{"num_key_value_heads": 3, "head_dim": 64, "norm_place": "pre", "positions": "learned", "parallel_block": false, "init": "normal", "init_std_qkv": 0.0458, "beta2": 0.98, "weight_decay": 0.035, "lr_head": 0.00644, "warmup_steps": 496, "schedule": "wsd", "batch_tokens": [16384, 32768, 65536], "train_tokens": 409100000}
Each number is 200 + 20 x the weight over its row's rms, rounded and kept within 0 to 999. Layers, rows and columns count from 0. The size before them is the row's rms in percent of the matrix's.

# layer 3 MLP up, 768x192, rms 0.114, rows 209-281, columns 0-47
041,228,217,204,184,209,190,167,197,185,200,186,174,203,185,190,176,225,211,185,189,191,205,192,180,199,185,200,187,212,202,206,196,228,174,203,184,194,191,218,179,218,226,219,237,158,167,191,211
125,228,246,184,184,189,201,158,180,198,214,197,168,196,176,190,213,221,197,200,201,182,260,209,210,171,198,242,210,201,179,223,188,189,225,201,181,206,233,221,207,165,221,210,174,180,221,171,204
044,202,208,200,213,210,201,187,176,170,221,200,185,219,167,198,194,210,197,209,223,193,187,202,190,205,220,223,188,221,195,218,199,219,175,147,190,172,195,195,218,203,218,219,191,177,187,205,210
106,189,236,212,186,192,224,208,191,201,180,214,219,194,225,194,208,179,195,197,211,213,186,232,187,222,161,222,190,237,192,188,215,260,201,188,198,182,201,226,198,177,206,201,247,203,219,187,202
159,212,186,183,206,213,174,181,182,139,210,191,214,209,180,188,143,196,229,177,214,204,196,198,202,213,218,214,169,229,216,213,198,185,224,217,220,226,206,190,186,211,194,188,212,175,218,154,215
121,217,204,194,203,205,172,167,185,164,187,221,198,229,208,229,178,193,229,148,223,191,204,209,143,186,190,196,182,219,215,210,198,215,189,230,191,200,160,210,176,182,203,197,219,180,211,180,204
134,224,178,239,183,219,189,175,216,187,235,192,153,177,163,198,197,206,204,171,224,190,211,207,197,214,191,198,190,205,225,246,202,198,175,178,213,186,212,189,185,223,201,197,229,200,198,180,198
133,193,211,217,223,210,170,166,190,191,226,223,222,215,167,229,193,189,200,168,194,217,178,199,166,218,212,185,208,238,208,207,188,210,200,203,187,209,210,178,166,231,194,205,227,196,218,180,210
047,222,194,216,204,207,180,202,202,150,189,207,192,210,188,207,146,217,201,206,184,233,189,210,201,208,179,212,172,234,220,198,204,220,189,210,199,204,185,211,170,204,219,221,213,177,195,185,195
049,212,210,191,193,207,190,161,188,186,199,176,147,216,202,204,155,200,212,184,213,186,205,186,173,204,198,205,194,198,232,214,205,200,186,192,193,180,188,206,200,192,199,230,222,159,202,198,185
053,249,216,168,188,182,200,179,191,192,208,159,190,196,188,205,173,207,196,205,197,205,208,224,178,174,195,198,179,217,211,205,178,212,194,185,195,181,175,205,208,203,189,216,203,188,193,178,196
048,221,215,198,222,218,196,187,150,172,187,191,174,242,209,191,212,182,201,193,200,192,197,221,185,171,226,211,164,235,211,238,215,195,191,175,208,184,173,210,166,205,212,217,225,178,189,182,205
123,197,194,187,179,182,242,208,226,161,191,187,201,221,204,197,202,197,187,181,223,191,189,198,187,174,227,196,178,215,171,222,178,175,214,175,215,191,187,194,203,205,186,216,172,155,207,161,206
045,173,195,223,196,212,200,201,175,175,153,181,197,219,167,184,199,196,217,205,195,201,197,201,161,201,223,205,190,223,214,218,227,207,188,170,224,148,168,204,184,190,189,221,222,188,219,206,206
136,199,211,198,185,207,186,190,205,151,208,219,200,202,188,194,167,181,200,178,173,205,194,184,194,185,191,221,201,215,203,227,182,195,191,212,223,193,194,227,215,199,205,213,210,152,176,196,199
045,221,219,221,211,223,191,194,204,184,195,214,182,224,180,194,193,202,206,190,217,179,192,233,201,199,203,199,174,232,215,195,217,226,197,187,187,199,167,216,196,196,203,212,189,176,184,155,205
050,204,205,206,192,236,184,200,212,163,190,184,191,219,210,203,180,197,185,194,203,194,194,207,178,185,235,214,197,208,212,222,227,196,192,170,208,184,185,200,202,237,221,248,223,168,203,176,188
135,204,239,184,198,189,217,208,217,186,191,203,192,202,190,226,210,184,209,189,172,229,218,197,199,204,201,244,218,223,210,189,193,190,211,205,173,187,213,194,198,147,220,199,187,190,207,169,226
132,211,197,211,184,207,226,210,210,179,200,191,209,188,167,204,176,202,180,202,190,206,229,226,209,211,208,220,195,264,189,194,195,209,224,226,210,205,197,163,220,202,187,184,202,189,196,175,219
069,210,207,229,198,217,175,183,157,161,200,188,185,220,182,182,196,201,209,194,223,187,213,188,192,171,214,230,160,237,209,203,229,212,202,181,186,218,207,203,191,203,195,259,186,188,185,176,205
041,203,216,200,226,216,196,182,168,163,187,196,168,206,189,220,213,180,192,198,218,192,222,217,174,185,188,190,154,211,228,230,205,228,192,170,209,202,189,219,171,197,211,259,199,185,205,216,182
050,201,204,209,192,219,217,185,205,173,214,203,171,229,192,181,193,210,192,164,213,173,210,200,195,192,216,206,187,216,220,199,229,234,178,176,204,182,174,203,164,189,217,238,216,199,206,199,192
043,231,201,213,188,192,187,184,181,185,224,192,191,210,205,168,179,199,175,201,229,190,186,240,193,206,190,187,199,213,225,222,208,197,190,204,189,199,162,183,175,200,207,238,209,161,181,171,223
124,226,222,217,233,217,184,163,177,177,170,215,204,197,203,189,208,211,225,164,220,200,224,223,205,194,203,203,199,209,229,229,251,207,196,199,175,212,191,203,203,232,205,251,194,202,174,173,177
059,213,203,206,201,197,205,184,186,182,210,206,183,211,184,206,167,206,179,188,205,177,194,191,191,187,203,209,152,226,215,202,205,230,200,206,189,173,191,201,191,188,199,231,210,187,207,207,216
067,233,224,196,182,200,173,211,212,187,200,195,180,206,184,212,166,191,197,195,180,183,187,206,191,181,199,191,165,236,201,190,235,198,199,186,210,166,211,183,194,199,190,211,219,193,167,166,182
134,226,223,189,252,208,175,207,206,165,200,214,181,201,164,178,182,218,181,185,186,207,193,195,192,190,224,184,212,205,178,223,214,194,190,168,181,196,206,225,200,221,228,213,194,190,170,180,197
112,208,222,205,185,208,201,186,204,197,184,198,200,215,181,211,207,199,210,215,206,182,217,212,217,181,190,207,191,199,191,197,189,152,176,200,185,190,216,214,185,194,237,231,200,168,203,145,218
045,229,217,200,193,199,211,193,168,182,179,200,187,196,200,189,199,186,206,169,190,194,176,222,180,203,194,192,196,216,215,220,203,220,194,193,211,190,200,190,182,194,221,235,218,151,216,166,184
076,193,211,212,201,224,199,195,156,162,206,220,209,217,164,189,158,194,206,205,236,173,220,235,191,194,217,224,196,223,208,200,182,179,184,163,198,194,164,212,197,177,189,209,219,174,205,148,170
141,245,224,223,206,187,187,167,173,179,216,207,190,218,224,245,198,187,223,164,223,197,213,207,210,194,181,199,183,207,234,186,199,187,203,198,191,193,151,201,193,211,248,194,235,190,220,209,152
098,190,190,219,207,197,195,216,161,142,200,211,161,181,208,188,224,228,216,211,195,195,201,220,179,189,209,199,189,202,178,196,199,236,175,201,201,205,197,209,231,225,184,150,213,185,197,222,227
114,240,189,196,166,228,191,191,205,186,163,221,196,199,196,183,247,191,207,177,205,210,213,233,202,174,201,192,206,217,231,197,208,188,193,183,191,213,197,234,222,215,194,252,213,195,167,190,182
134,220,220,237,223,197,193,211,179,168,197,220,211,209,149,187,167,191,190,230,200,213,201,198,209,231,197,209,181,215,225,207,243,226,201,168,225,194,228,197,209,255,200,210,176,196,195,170,213
115,239,240,163,201,164,191,193,195,197,200,221,197,216,181,228,209,195,220,198,180,164,202,228,183,188,163,208,196,194,211,200,189,238,203,194,181,177,199,214,202,192,202,204,196,171,169,202,180
039,207,210,216,205,202,210,188,180,174,192,188,180,218,164,184,182,176,211,205,220,206,197,227,164,182,212,200,181,248,217,189,218,203,185,201,217,185,186,207,204,206,202,244,200,170,206,153,175
129,219,216,205,236,212,175,165,193,195,156,229,195,184,171,165,210,185,234,174,177,214,205,197,146,205,186,199,186,207,189,224,199,225,169,213,236,184,181,216,201,217,167,239,227,205,173,202,192
121,161,218,181,173,195,238,192,205,191,216,217,175,177,174,186,211,201,199,167,183,199,214,195,184,189,232,214,223,195,183,174,219,200,209,206,209,177,185,218,199,198,187,211,235,176,199,181,230
129,169,250,179,219,216,194,166,190,191,204,186,195,219,198,221,205,222,201,209,195,209,193,201,173,231,225,183,206,193,202,177,234,180,211,223,194,143,237,223,188,200,221,241,172,195,194,164,206
124,183,200,218,180,194,184,190,187,186,176,208,204,215,185,145,240,207,219,208,219,208,188,203,179,184,237,232,182,222,173,196,208,229,152,174,191,159,198,197,223,209,215,228,202,215,230,205,169
158,193,235,215,211,179,236,186,222,192,211,232,158,199,189,225,200,202,197,198,168,242,214,204,187,217,214,254,208,197,180,187,216,196,207,220,212,166,213,211,177,173,200,196,170,169,188,157,238
066,194,207,176,191,224,207,189,177,183,196,188,169,200,193,180,188,189,186,182,207,192,226,212,175,162,194,192,186,232,168,200,236,204,183,206,206,177,191,211,190,206,194,237,229,159,215,166,195
061,208,228,209,221,203,184,188,210,169,213,180,171,203,199,174,185,204,189,205,185,165,217,222,190,179,187,220,187,197,216,209,211,188,172,203,190,186,209,219,207,214,194,203,204,164,198,181,202
041,197,196,205,205,201,198,193,185,179,212,179,208,206,195,208,205,189,210,202,209,184,202,199,185,199,185,204,190,212,211,213,187,199,206,178,207,185,191,205,206,209,197,251,215,194,202,168,192
059,220,217,205,180,201,192,180,192,185,207,181,197,204,189,208,179,197,202,178,190,212,206,203,167,203,178,200,181,246,217,234,202,220,189,221,233,201,175,218,194,214,203,239,232,190,215,169,198
051,214,188,208,200,228,195,188,183,157,190,187,171,216,187,208,212,187,190,205,194,173,212,195,158,187,209,207,167,228,204,198,213,223,194,186,213,183,175,211,234,198,207,225,219,150,182,188,178
135,169,246,214,209,182,190,163,208,193,233,217,190,201,186,221,223,188,207,200,198,203,225,193,199,179,206,213,212,252,226,197,188,184,192,191,198,181,206,176,208,190,217,206,239,174,160,185,176
123,222,220,200,189,185,219,197,242,186,187,241,184,191,213,194,206,187,211,206,192,202,226,219,204,226,186,210,182,178,219,196,232,227,153,217,217,192,192,212,170,181,251,176,185,178,221,169,226
116,215,180,206,243,203,196,147,197,197,188,201,157,214,214,202,179,216,215,201,208,181,180,211,190,201,221,190,196,204,201,220,194,169,164,220,214,238,181,206,212,203,199,211,240,179,202,214,212
127,222,205,209,214,192,174,176,182,180,183,190,215,205,184,226,173,189,206,194,215,183,197,176,199,228,241,181,188,236,211,228,231,217,192,157,186,217,201,210,194,197,200,222,186,214,167,241,206
099,244,201,214,184,215,161,211,212,179,193,173,175,193,193,200,181,188,187,216,200,175,193,204,230,197,206,239,144,219,177,179,190,237,187,159,179,208,213,190,223,192,184,198,217,211,222,194,193
115,218,181,229,217,208,184,206,191,150,202,162,202,223,161,195,172,210,238,167,197,210,185,201,193,223,219,221,173,224,183,211,210,191,211,189,186,157,218,188,165,235,192,178,157,174,186,208,207
050,229,188,199,208,212,207,218,191,165,213,194,173,209,200,182,201,201,212,194,208,192,200,209,182,195,188,245,192,218,197,216,204,218,191,189,180,171,186,228,207,206,225,244,182,182,208,154,198
121,184,202,184,217,208,236,204,174,193,196,165,196,213,182,171,200,198,193,159,197,193,199,208,189,200,239,174,205,196,212,172,174,192,173,166,184,208,215,231,219,201,209,215,201,201,195,209,174
132,195,238,162,200,223,222,175,190,200,196,214,132,194,191,221,183,199,207,211,181,205,253,236,179,203,204,205,188,192,222,181,211,222,198,200,217,189,215,218,167,220,240,205,196,172,167,154,204
120,179,203,240,236,213,184,180,207,173,188,236,225,203,172,198,188,205,217,172,215,214,207,186,218,210,164,185,215,225,202,223,203,218,219,181,190,205,210,211,197,209,185,228,203,193,175,196,194
057,182,210,198,204,212,164,221,201,188,192,193,194,201,177,190,187,209,211,207,212,215,185,194,199,190,199,222,193,217,255,213,221,218,218,178,197,159,193,200,184,195,198,232,229,231,176,173,209
133,242,221,217,169,179,198,175,213,177,199,212,194,175,209,238,185,190,208,248,188,226,229,225,189,185,211,185,231,221,200,202,190,203,196,194,196,150,197,208,226,204,206,197,210,241,162,214,224
055,233,202,222,229,203,206,183,177,154,224,192,188,204,160,183,182,165,200,182,191,211,193,225,206,197,207,204,179,238,209,215,205,208,157,181,190,173,178,213,230,200,197,227,192,181,193,186,205
138,232,194,202,191,233,196,205,194,178,216,178,182,202,190,211,195,192,231,209,222,225,211,202,200,209,181,189,181,233,191,186,251,217,206,206,207,203,194,201,239,219,193,197,218,177,199,148,189
048,193,200,207,209,194,222,197,142,184,194,203,168,201,202,212,192,211,201,196,205,197,216,182,169,228,206,233,186,212,221,212,221,214,203,177,198,194,188,233,159,232,204,200,209,184,193,185,213
118,208,239,187,159,186,183,225,185,208,206,203,189,201,215,174,183,186,229,177,220,210,194,244,204,202,152,186,189,228,195,200,221,238,240,226,210,196,197,213,220,208,183,171,192,206,189,162,228
051,194,219,208,193,190,212,178,174,163,198,190,182,217,186,221,193,204,188,191,205,192,207,203,154,200,196,197,196,238,195,234,209,225,173,199,186,201,179,194,194,199,205,218,206,158,184,172,197
063,201,223,187,221,196,220,200,201,184,196,191,140,189,206,191,187,199,204,198,214,186,212,239,183,187,207,199,191,238,217,220,232,211,189,212,226,171,201,203,192,192,199,212,190,168,195,173,188
054,198,224,209,201,197,206,196,201,138,196,175,178,212,192,199,166,190,200,178,191,214,191,220,187,204,202,217,190,209,205,202,197,194,202,176,212,153,175,206,202,208,200,241,204,157,191,191,186
105,176,212,210,187,222,158,178,200,204,203,186,207,227,195,192,233,216,189,213,223,181,212,205,173,209,178,177,200,195,200,191,205,173,200,195,190,194,200,198,214,212,217,233,200,204,204,176,177
042,193,192,215,222,216,190,185,201,153,200,192,179,215,208,178,158,210,188,186,205,183,215,205,144,191,206,220,173,212,209,211,200,192,174,171,223,216,178,230,168,190,188,226,200,196,188,198,207
104,211,186,231,201,215,188,187,183,185,163,189,177,201,151,204,203,214,197,215,214,202,190,205,159,190,209,190,206,212,191,226,216,155,157,206,211,209,194,174,214,202,212,224,217,191,189,192,209
140,254,191,195,192,209,151,158,181,182,183,179,149,213,204,230,166,178,185,174,225,181,208,206,208,191,222,204,162,220,205,200,215,190,193,203,191,172,173,204,201,199,223,196,212,165,180,183,175
050,225,248,210,192,220,205,199,190,132,215,186,198,209,169,195,180,202,201,195,206,194,216,200,210,211,224,217,186,229,209,208,216,238,174,176,198,198,189,192,180,205,212,246,201,168,212,163,178
115,258,181,213,194,231,194,188,212,167,224,196,181,200,166,164,193,208,223,216,182,179,168,203,201,178,205,243,174,218,213,197,195,201,200,185,212,206,227,181,222,189,178,187,240,156,196,166,224
137,247,190,198,194,187,206,164,161,183,204,218,218,193,184,206,150,184,204,189,198,204,194,241,145,172,229,161,201,202,196,241,226,234,224,141,186,206,176,195,203,228,203,179,179,195,178,195,198
122,187,210,219,201,220,181,196,181,183,181,179,189,178,168,194,193,180,205,196,206,175,185,225,206,171,215,224,176,217,197,198,223,218,208,203,172,181,224,184,222,210,227,175,208,235,209,178,219
# layer 3 MLP down (transposed), 768x192, rms 0.11, rows 209-280, columns 0-47
025,178,208,212,203,206,219,209,170,240,194,195,176,178,163,189,215,221,216,219,189,201,193,194,209,221,236,180,199,184,183,224,184,195,201,175,192,182,191,198,219,151,184,192,201,213,206,205,201
131,176,189,189,216,214,212,208,187,210,221,181,191,218,195,209,168,187,204,217,180,202,184,199,239,208,208,220,178,197,211,181,229,215,179,228,206,187,215,201,159,209,196,225,232,217,199,208,208
031,206,190,251,176,189,220,212,183,202,192,211,219,213,176,175,213,189,181,196,207,179,187,222,195,190,177,211,215,210,182,226,195,159,196,190,191,164,238,203,190,214,175,195,188,203,209,234,191
108,216,197,188,230,207,199,225,208,201,186,237,218,200,191,167,215,203,166,208,178,213,189,208,214,166,192,216,194,166,216,172,183,207,176,165,210,219,214,192,199,213,170,206,208,248,199,209,204
161,188,169,221,207,214,239,199,198,178,166,212,198,211,198,251,195,237,217,176,210,196,218,221,203,160,212,209,193,243,184,149,234,218,200,218,202,185,187,171,213,193,183,189,188,237,159,177,171
128,216,186,168,201,196,216,195,204,234,179,181,215,209,238,255,199,217,181,220,182,206,187,171,230,153,176,224,192,201,212,140,204,225,190,204,180,219,235,197,201,209,188,211,205,208,187,215,197
141,231,182,178,197,204,171,212,204,216,204,231,213,215,171,170,167,193,247,218,194,177,204,196,199,181,231,200,173,231,183,211,209,218,198,167,177,214,203,202,177,173,213,166,211,198,214,171,230
138,192,195,157,200,180,188,174,208,190,208,206,183,208,226,185,195,214,212,204,210,221,177,207,185,197,205,195,178,201,174,193,189,202,180,191,231,206,232,182,202,206,213,179,171,197,200,209,213
030,209,176,194,232,218,175,208,214,188,171,229,231,174,161,210,199,210,197,202,211,188,218,204,173,183,196,218,198,191,231,198,189,198,232,210,237,191,159,212,204,226,219,175,195,214,264,220,196
038,177,196,210,230,167,233,253,197,190,188,236,219,155,206,153,220,213,216,187,200,192,189,212,192,194,155,183,207,192,161,209,164,198,190,246,172,249,211,224,184,187,207,201,205,163,204,217,184
046,201,168,165,190,211,236,215,212,221,223,210,190,184,221,205,185,191,205,202,206,208,196,169,217,227,180,173,200,198,196,160,239,175,208,266,175,192,210,216,208,199,188,214,202,234,196,221,183
039,210,177,186,238,206,222,206,224,218,182,172,203,202,194,176,202,190,212,172,196,204,213,202,196,163,211,203,229,190,187,198,194,170,212,227,193,207,225,183,178,205,185,211,225,206,210,216,200
130,236,182,216,186,173,219,205,218,171,204,218,197,184,224,198,201,210,202,206,168,211,209,205,192,159,184,178,223,190,192,141,221,215,220,192,174,179,222,204,196,207,238,200,203,187,178,221,182
039,181,200,188,196,192,171,289,201,193,162,197,196,217,187,227,195,224,198,214,220,193,185,186,198,206,206,189,197,214,193,186,217,205,200,209,182,231,187,210,200,196,189,229,187,197,183,224,176
144,203,183,200,190,195,193,212,169,172,226,176,226,169,200,172,196,213,220,175,185,214,163,209,193,192,176,205,194,186,172,207,237,240,213,180,220,188,240,196,209,195,173,218,187,221,215,194,154
025,179,186,207,175,173,190,221,205,166,199,231,217,205,220,196,180,181,193,192,186,170,197,239,197,186,210,218,196,205,198,217,188,203,184,169,194,204,219,194,172,255,207,196,224,164,210,174,197
045,192,203,205,215,155,223,203,197,208,200,202,209,188,216,203,224,238,190,210,215,227,151,207,189,234,191,184,219,203,176,193,214,188,214,192,208,212,200,231,175,204,207,165,220,169,211,185,186
138,185,242,174,217,183,200,193,187,224,243,182,207,198,214,211,194,165,181,215,187,224,168,195,194,224,152,159,207,166,203,199,198,199,209,194,204,222,197,204,191,217,193,203,248,208,189,225,178
134,165,162,208,211,194,249,211,217,178,195,209,236,203,202,213,218,208,176,226,195,188,214,183,199,208,202,222,199,229,235,182,230,171,208,227,199,170,184,204,210,190,190,149,184,176,204,217,198
057,207,199,198,187,184,206,224,198,243,183,225,184,211,218,175,200,186,204,190,205,194,185,178,211,172,212,202,178,209,178,191,231,190,180,195,214,217,207,218,181,198,213,209,197,187,245,196,176
024,211,182,193,234,218,207,176,189,204,158,223,178,193,178,216,192,215,216,200,212,217,206,178,179,188,193,223,216,232,187,129,198,157,173,215,193,195,222,220,193,214,204,203,172,187,203,147,214
040,203,203,195,175,215,173,230,235,210,197,186,191,198,220,205,212,242,227,160,185,214,208,174,209,221,195,193,214,155,182,228,213,233,227,202,221,218,170,193,213,198,197,201,201,214,177,194,209
026,201,192,233,192,229,188,198,209,217,200,223,173,223,189,204,186,206,213,214,178,190,214,184,204,196,173,221,178,186,205,164,198,181,209,216,212,209,211,234,191,202,219,194,187,179,189,202,204
119,171,234,249,239,197,218,176,198,205,193,183,245,197,212,200,234,220,219,199,179,214,228,215,189,213,207,190,217,200,162,203,192,238,202,198,203,203,200,190,208,196,191,180,213,195,188,229,179
048,207,186,182,188,196,222,187,206,207,191,215,204,181,207,159,203,219,202,207,163,191,179,209,205,210,183,202,184,229,214,155,214,222,203,210,224,193,244,202,193,174,180,233,189,195,177,191,189
069,208,217,212,220,183,220,222,222,212,155,210,226,198,229,173,229,212,216,191,207,235,188,157,182,220,205,215,240,195,182,189,233,186,168,180,213,203,178,243,234,162,228,218,202,207,196,162,193
136,205,212,214,187,174,195,187,201,169,192,221,186,179,199,177,197,217,202,179,201,215,229,190,187,188,191,194,215,204,180,196,213,214,206,239,177,180,184,180,189,195,204,174,239,203,205,202,155
116,200,192,197,207,225,200,213,181,174,184,214,201,183,199,187,180,197,219,155,177,190,189,205,216,243,216,169,187,201,212,208,217,195,180,195,156,219,206,153,215,223,177,180,190,196,177,192,195
031,199,233,206,179,204,167,231,183,219,220,208,224,196,217,218,184,204,160,177,189,207,171,199,216,232,190,185,201,202,210,239,219,229,229,220,173,224,197,230,192,198,178,183,201,202,242,216,186
064,152,213,199,156,201,179,200,189,205,191,182,222,222,184,226,199,218,202,234,210,212,210,196,173,215,219,192,217,221,192,200,243,183,212,178,203,211,213,200,189,195,243,193,162,189,197,202,192
139,198,154,209,184,190,176,243,197,183,160,201,209,194,199,184,184,215,170,174,208,206,196,200,178,155,231,233,166,235,220,206,236,215,186,224,164,192,215,189,227,188,198,167,206,194,172,178,221
096,215,210,176,182,224,170,165,226,241,208,196,201,198,204,203,207,185,219,195,182,209,191,237,178,195,178,176,211,196,249,220,202,207,202,204,198,205,158,184,207,185,223,216,193,219,193,203,205
115,183,226,192,173,206,166,213,179,178,226,175,235,218,191,226,207,214,180,186,167,216,219,188,207,179,174,196,226,188,145,229,180,150,163,191,242,217,225,208,213,222,205,175,195,178,209,180,218
121,210,199,202,175,186,201,204,196,194,214,227,176,200,178,203,192,181,196,215,229,190,172,169,177,225,229,195,195,187,197,220,198,199,178,182,189,206,190,211,180,207,195,218,162,180,204,185,202
114,174,202,192,213,203,208,165,198,239,170,209,204,209,213,157,237,187,201,207,220,218,201,217,213,182,185,210,158,228,199,184,207,199,206,197,182,173,192,233,183,197,205,208,214,177,198,198,186
021,198,227,203,187,199,212,226,202,238,201,200,175,169,177,202,187,224,164,217,201,246,186,190,217,215,238,196,184,216,207,188,205,194,173,197,172,210,213,190,210,200,198,198,214,207,221,209,188
133,210,213,230,209,194,208,207,184,199,200,167,211,189,230,228,187,203,201,212,189,185,206,168,175,203,183,182,205,194,220,174,213,197,212,233,243,212,177,210,186,148,196,186,226,218,165,201,228
118,213,223,176,209,196,152,208,219,214,212,225,212,186,182,195,191,168,218,190,191,180,213,208,216,180,204,182,207,206,209,234,171,231,162,190,177,175,204,168,169,214,201,199,193,195,215,224,193
130,225,189,212,181,253,213,224,188,185,214,197,175,172,223,187,225,210,207,222,219,223,196,224,206,184,183,226,211,198,187,202,174,202,176,206,157,214,253,195,174,203,202,172,216,193,180,171,212
125,219,226,180,162,227,243,209,210,202,208,178,231,190,180,231,192,215,197,233,198,208,235,204,197,212,213,184,245,180,199,195,246,192,202,186,252,206,212,186,182,193,186,208,214,214,188,215,193
158,178,165,180,208,160,179,203,186,199,191,253,227,198,226,207,205,194,219,161,198,172,188,241,204,228,208,240,194,217,187,185,214,207,198,206,212,136,201,191,199,213,213,190,198,207,166,181,209
068,242,249,221,207,195,237,238,214,240,146,200,209,204,208,215,215,183,209,208,186,194,227,220,241,193,190,197,219,205,187,218,223,189,178,235,217,240,204,212,209,191,187,204,209,190,222,191,192
061,199,241,202,208,174,178,182,185,199,181,226,194,187,234,207,167,194,209,185,195,213,186,172,189,223,185,177,181,180,176,181,202,194,212,187,194,192,148,224,189,188,229,229,211,227,212,215,236
027,198,167,203,186,198,195,189,154,211,203,219,179,194,221,219,214,215,205,194,203,192,211,197,198,219,178,252,189,222,220,179,207,201,205,217,219,217,145,199,211,203,177,211,204,189,189,242,181
053,205,193,188,194,198,196,196,193,207,182,182,206,237,191,172,194,197,200,177,196,186,191,190,183,208,206,183,196,214,182,180,208,192,168,162,190,211,182,182,192,191,193,152,228,229,199,192,177
037,199,187,199,218,191,169,183,224,211,195,185,211,199,202,192,191,218,230,188,221,183,194,225,173,201,229,207,172,174,230,203,216,194,202,194,186,170,196,223,189,193,205,166,219,170,224,202,207
135,167,217,183,171,197,165,212,189,193,216,177,204,180,189,250,193,217,224,205,191,178,211,162,190,218,206,206,221,176,155,231,148,176,183,181,231,205,203,209,222,206,225,196,222,199,182,195,199
123,197,190,208,179,227,200,218,184,218,208,164,208,194,202,208,209,184,182,190,203,234,180,198,213,230,159,149,194,181,198,196,212,176,201,197,223,185,220,172,204,201,212,225,239,227,203,247,184
125,204,210,180,229,233,189,175,183,211,215,220,186,201,212,223,205,202,208,249,208,201,194,210,171,194,179,203,205,188,206,193,195,191,171,227,180,182,230,195,194,227,162,170,168,201,233,241,192
131,192,205,210,209,197,228,177,191,177,219,195,220,159,198,205,213,190,229,204,214,222,185,204,194,183,166,226,160,204,179,177,186,219,229,185,184,244,209,206,220,206,197,205,212,178,204,233,202
101,175,208,215,194,186,187,204,193,183,173,176,202,219,196,193,207,213,183,198,197,196,198,209,219,178,209,221,188,171,189,201,237,182,210,230,238,206,187,199,221,191,200,190,198,227,230,196,211
121,185,173,158,212,221,247,176,181,237,233,210,208,221,225,215,215,201,185,219,204,193,170,208,196,231,202,175,217,190,188,172,231,222,193,204,226,204,180,172,169,173,190,182,226,217,185,200,203
042,223,189,198,202,191,194,202,208,215,229,166,199,191,208,168,234,202,205,192,186,218,195,212,184,203,200,174,195,212,181,196,218,190,199,183,209,187,187,177,188,183,179,206,216,209,237,232,195
121,189,160,219,195,233,236,214,190,215,206,166,215,207,221,183,199,214,187,213,187,217,150,207,187,210,180,209,195,208,174,190,211,186,197,209,228,217,215,169,231,208,203,170,192,200,214,223,217
137,222,192,239,221,200,203,200,192,200,184,185,183,217,198,221,158,213,200,190,192,207,241,207,164,184,168,171,198,174,201,206,207,213,193,195,167,183,213,191,206,221,194,206,198,245,158,206,186
121,165,181,182,224,170,207,165,193,200,188,214,219,158,228,197,189,217,187,241,199,177,213,217,215,170,173,197,189,201,196,227,194,204,187,188,219,209,195,154,206,221,232,177,201,224,199,195,200
049,212,197,247,169,161,191,250,202,218,148,193,237,192,187,176,184,222,238,175,185,202,181,152,199,222,207,194,212,187,164,201,232,225,166,225,211,180,205,215,186,210,172,202,211,213,240,192,197
136,194,201,184,172,188,196,205,179,193,234,245,175,206,198,185,178,188,215,217,199,169,204,208,183,218,217,214,211,204,203,232,170,176,202,194,186,228,205,156,152,215,232,210,187,208,206,193,178
052,171,205,190,190,188,232,206,200,193,209,198,225,170,198,189,194,220,199,200,196,198,196,206,305,224,170,175,204,215,197,199,231,207,192,208,201,163,211,184,187,210,185,196,216,208,214,183,209
136,210,205,183,190,183,232,200,200,168,180,220,206,166,204,173,222,226,208,220,195,252,232,220,222,168,206,164,215,206,188,184,232,197,241,201,205,160,196,176,221,192,187,190,208,214,188,219,217
040,170,198,202,179,179,259,197,189,216,199,212,166,242,210,230,197,255,193,165,196,254,199,192,197,221,223,198,202,218,187,217,195,180,208,186,203,212,165,183,214,170,206,181,201,153,199,214,218
125,195,214,187,180,166,192,189,193,234,216,171,220,226,217,220,181,184,197,196,227,205,203,197,183,207,221,134,203,214,215,211,211,202,216,213,195,215,197,181,184,216,205,206,185,223,182,197,207
037,223,215,186,179,199,219,230,169,200,182,179,223,189,195,178,234,229,210,208,169,219,176,207,200,197,210,198,180,176,233,208,185,273,240,207,180,200,186,181,212,189,200,186,194,224,196,225,192
053,153,200,236,182,179,213,203,219,212,209,204,204,211,218,170,160,194,188,221,223,179,203,173,196,249,198,194,219,212,188,196,202,193,180,213,166,164,189,152,206,199,205,195,219,197,209,213,150
049,170,201,199,220,204,183,137,180,192,224,177,217,205,217,147,202,184,215,211,186,200,199,239,199,214,235,181,192,222,202,227,207,218,210,207,250,197,177,223,206,212,180,200,168,197,236,198,201
103,233,207,171,231,211,197,213,188,232,181,243,190,202,180,227,177,177,188,221,178,217,196,179,187,227,227,239,192,176,221,191,157,191,168,179,194,186,192,232,222,189,210,176,188,189,223,246,185
026,204,206,199,210,200,199,247,174,207,207,194,189,149,169,232,200,195,191,206,198,179,260,187,226,223,172,188,193,189,201,172,177,197,210,208,196,206,202,201,198,190,176,186,188,196,172,188,214
108,177,226,223,189,200,199,205,211,249,214,198,253,169,207,215,214,178,193,210,214,196,197,205,185,208,203,174,207,171,215,211,195,194,174,182,193,219,190,189,180,235,190,211,213,214,187,183,201
138,189,198,180,183,187,163,181,228,177,219,227,211,216,207,197,210,195,225,218,217,201,222,180,189,220,201,211,211,191,208,239,193,214,204,198,251,213,191,201,200,216,199,164,208,218,222,236,213
038,206,220,219,198,174,209,193,226,212,183,200,229,196,219,182,245,196,186,207,189,188,200,217,205,217,197,205,190,229,202,207,209,205,171,214,213,194,194,201,197,199,207,201,226,167,197,203,177
114,237,228,231,227,180,191,190,201,160,220,223,194,202,221,181,192,148,214,227,206,233,189,210,167,190,184,188,181,210,196,191,207,218,184,241,212,205,184,205,186,224,194,204,229,216,217,174,192
149,184,169,170,208,215,214,242,159,177,206,199,212,209,222,175,200,183,187,207,175,202,202,185,193,178,198,218,168,215,191,177,231,160,207,216,222,148,235,202,209,199,190,194,186,195,206,173,182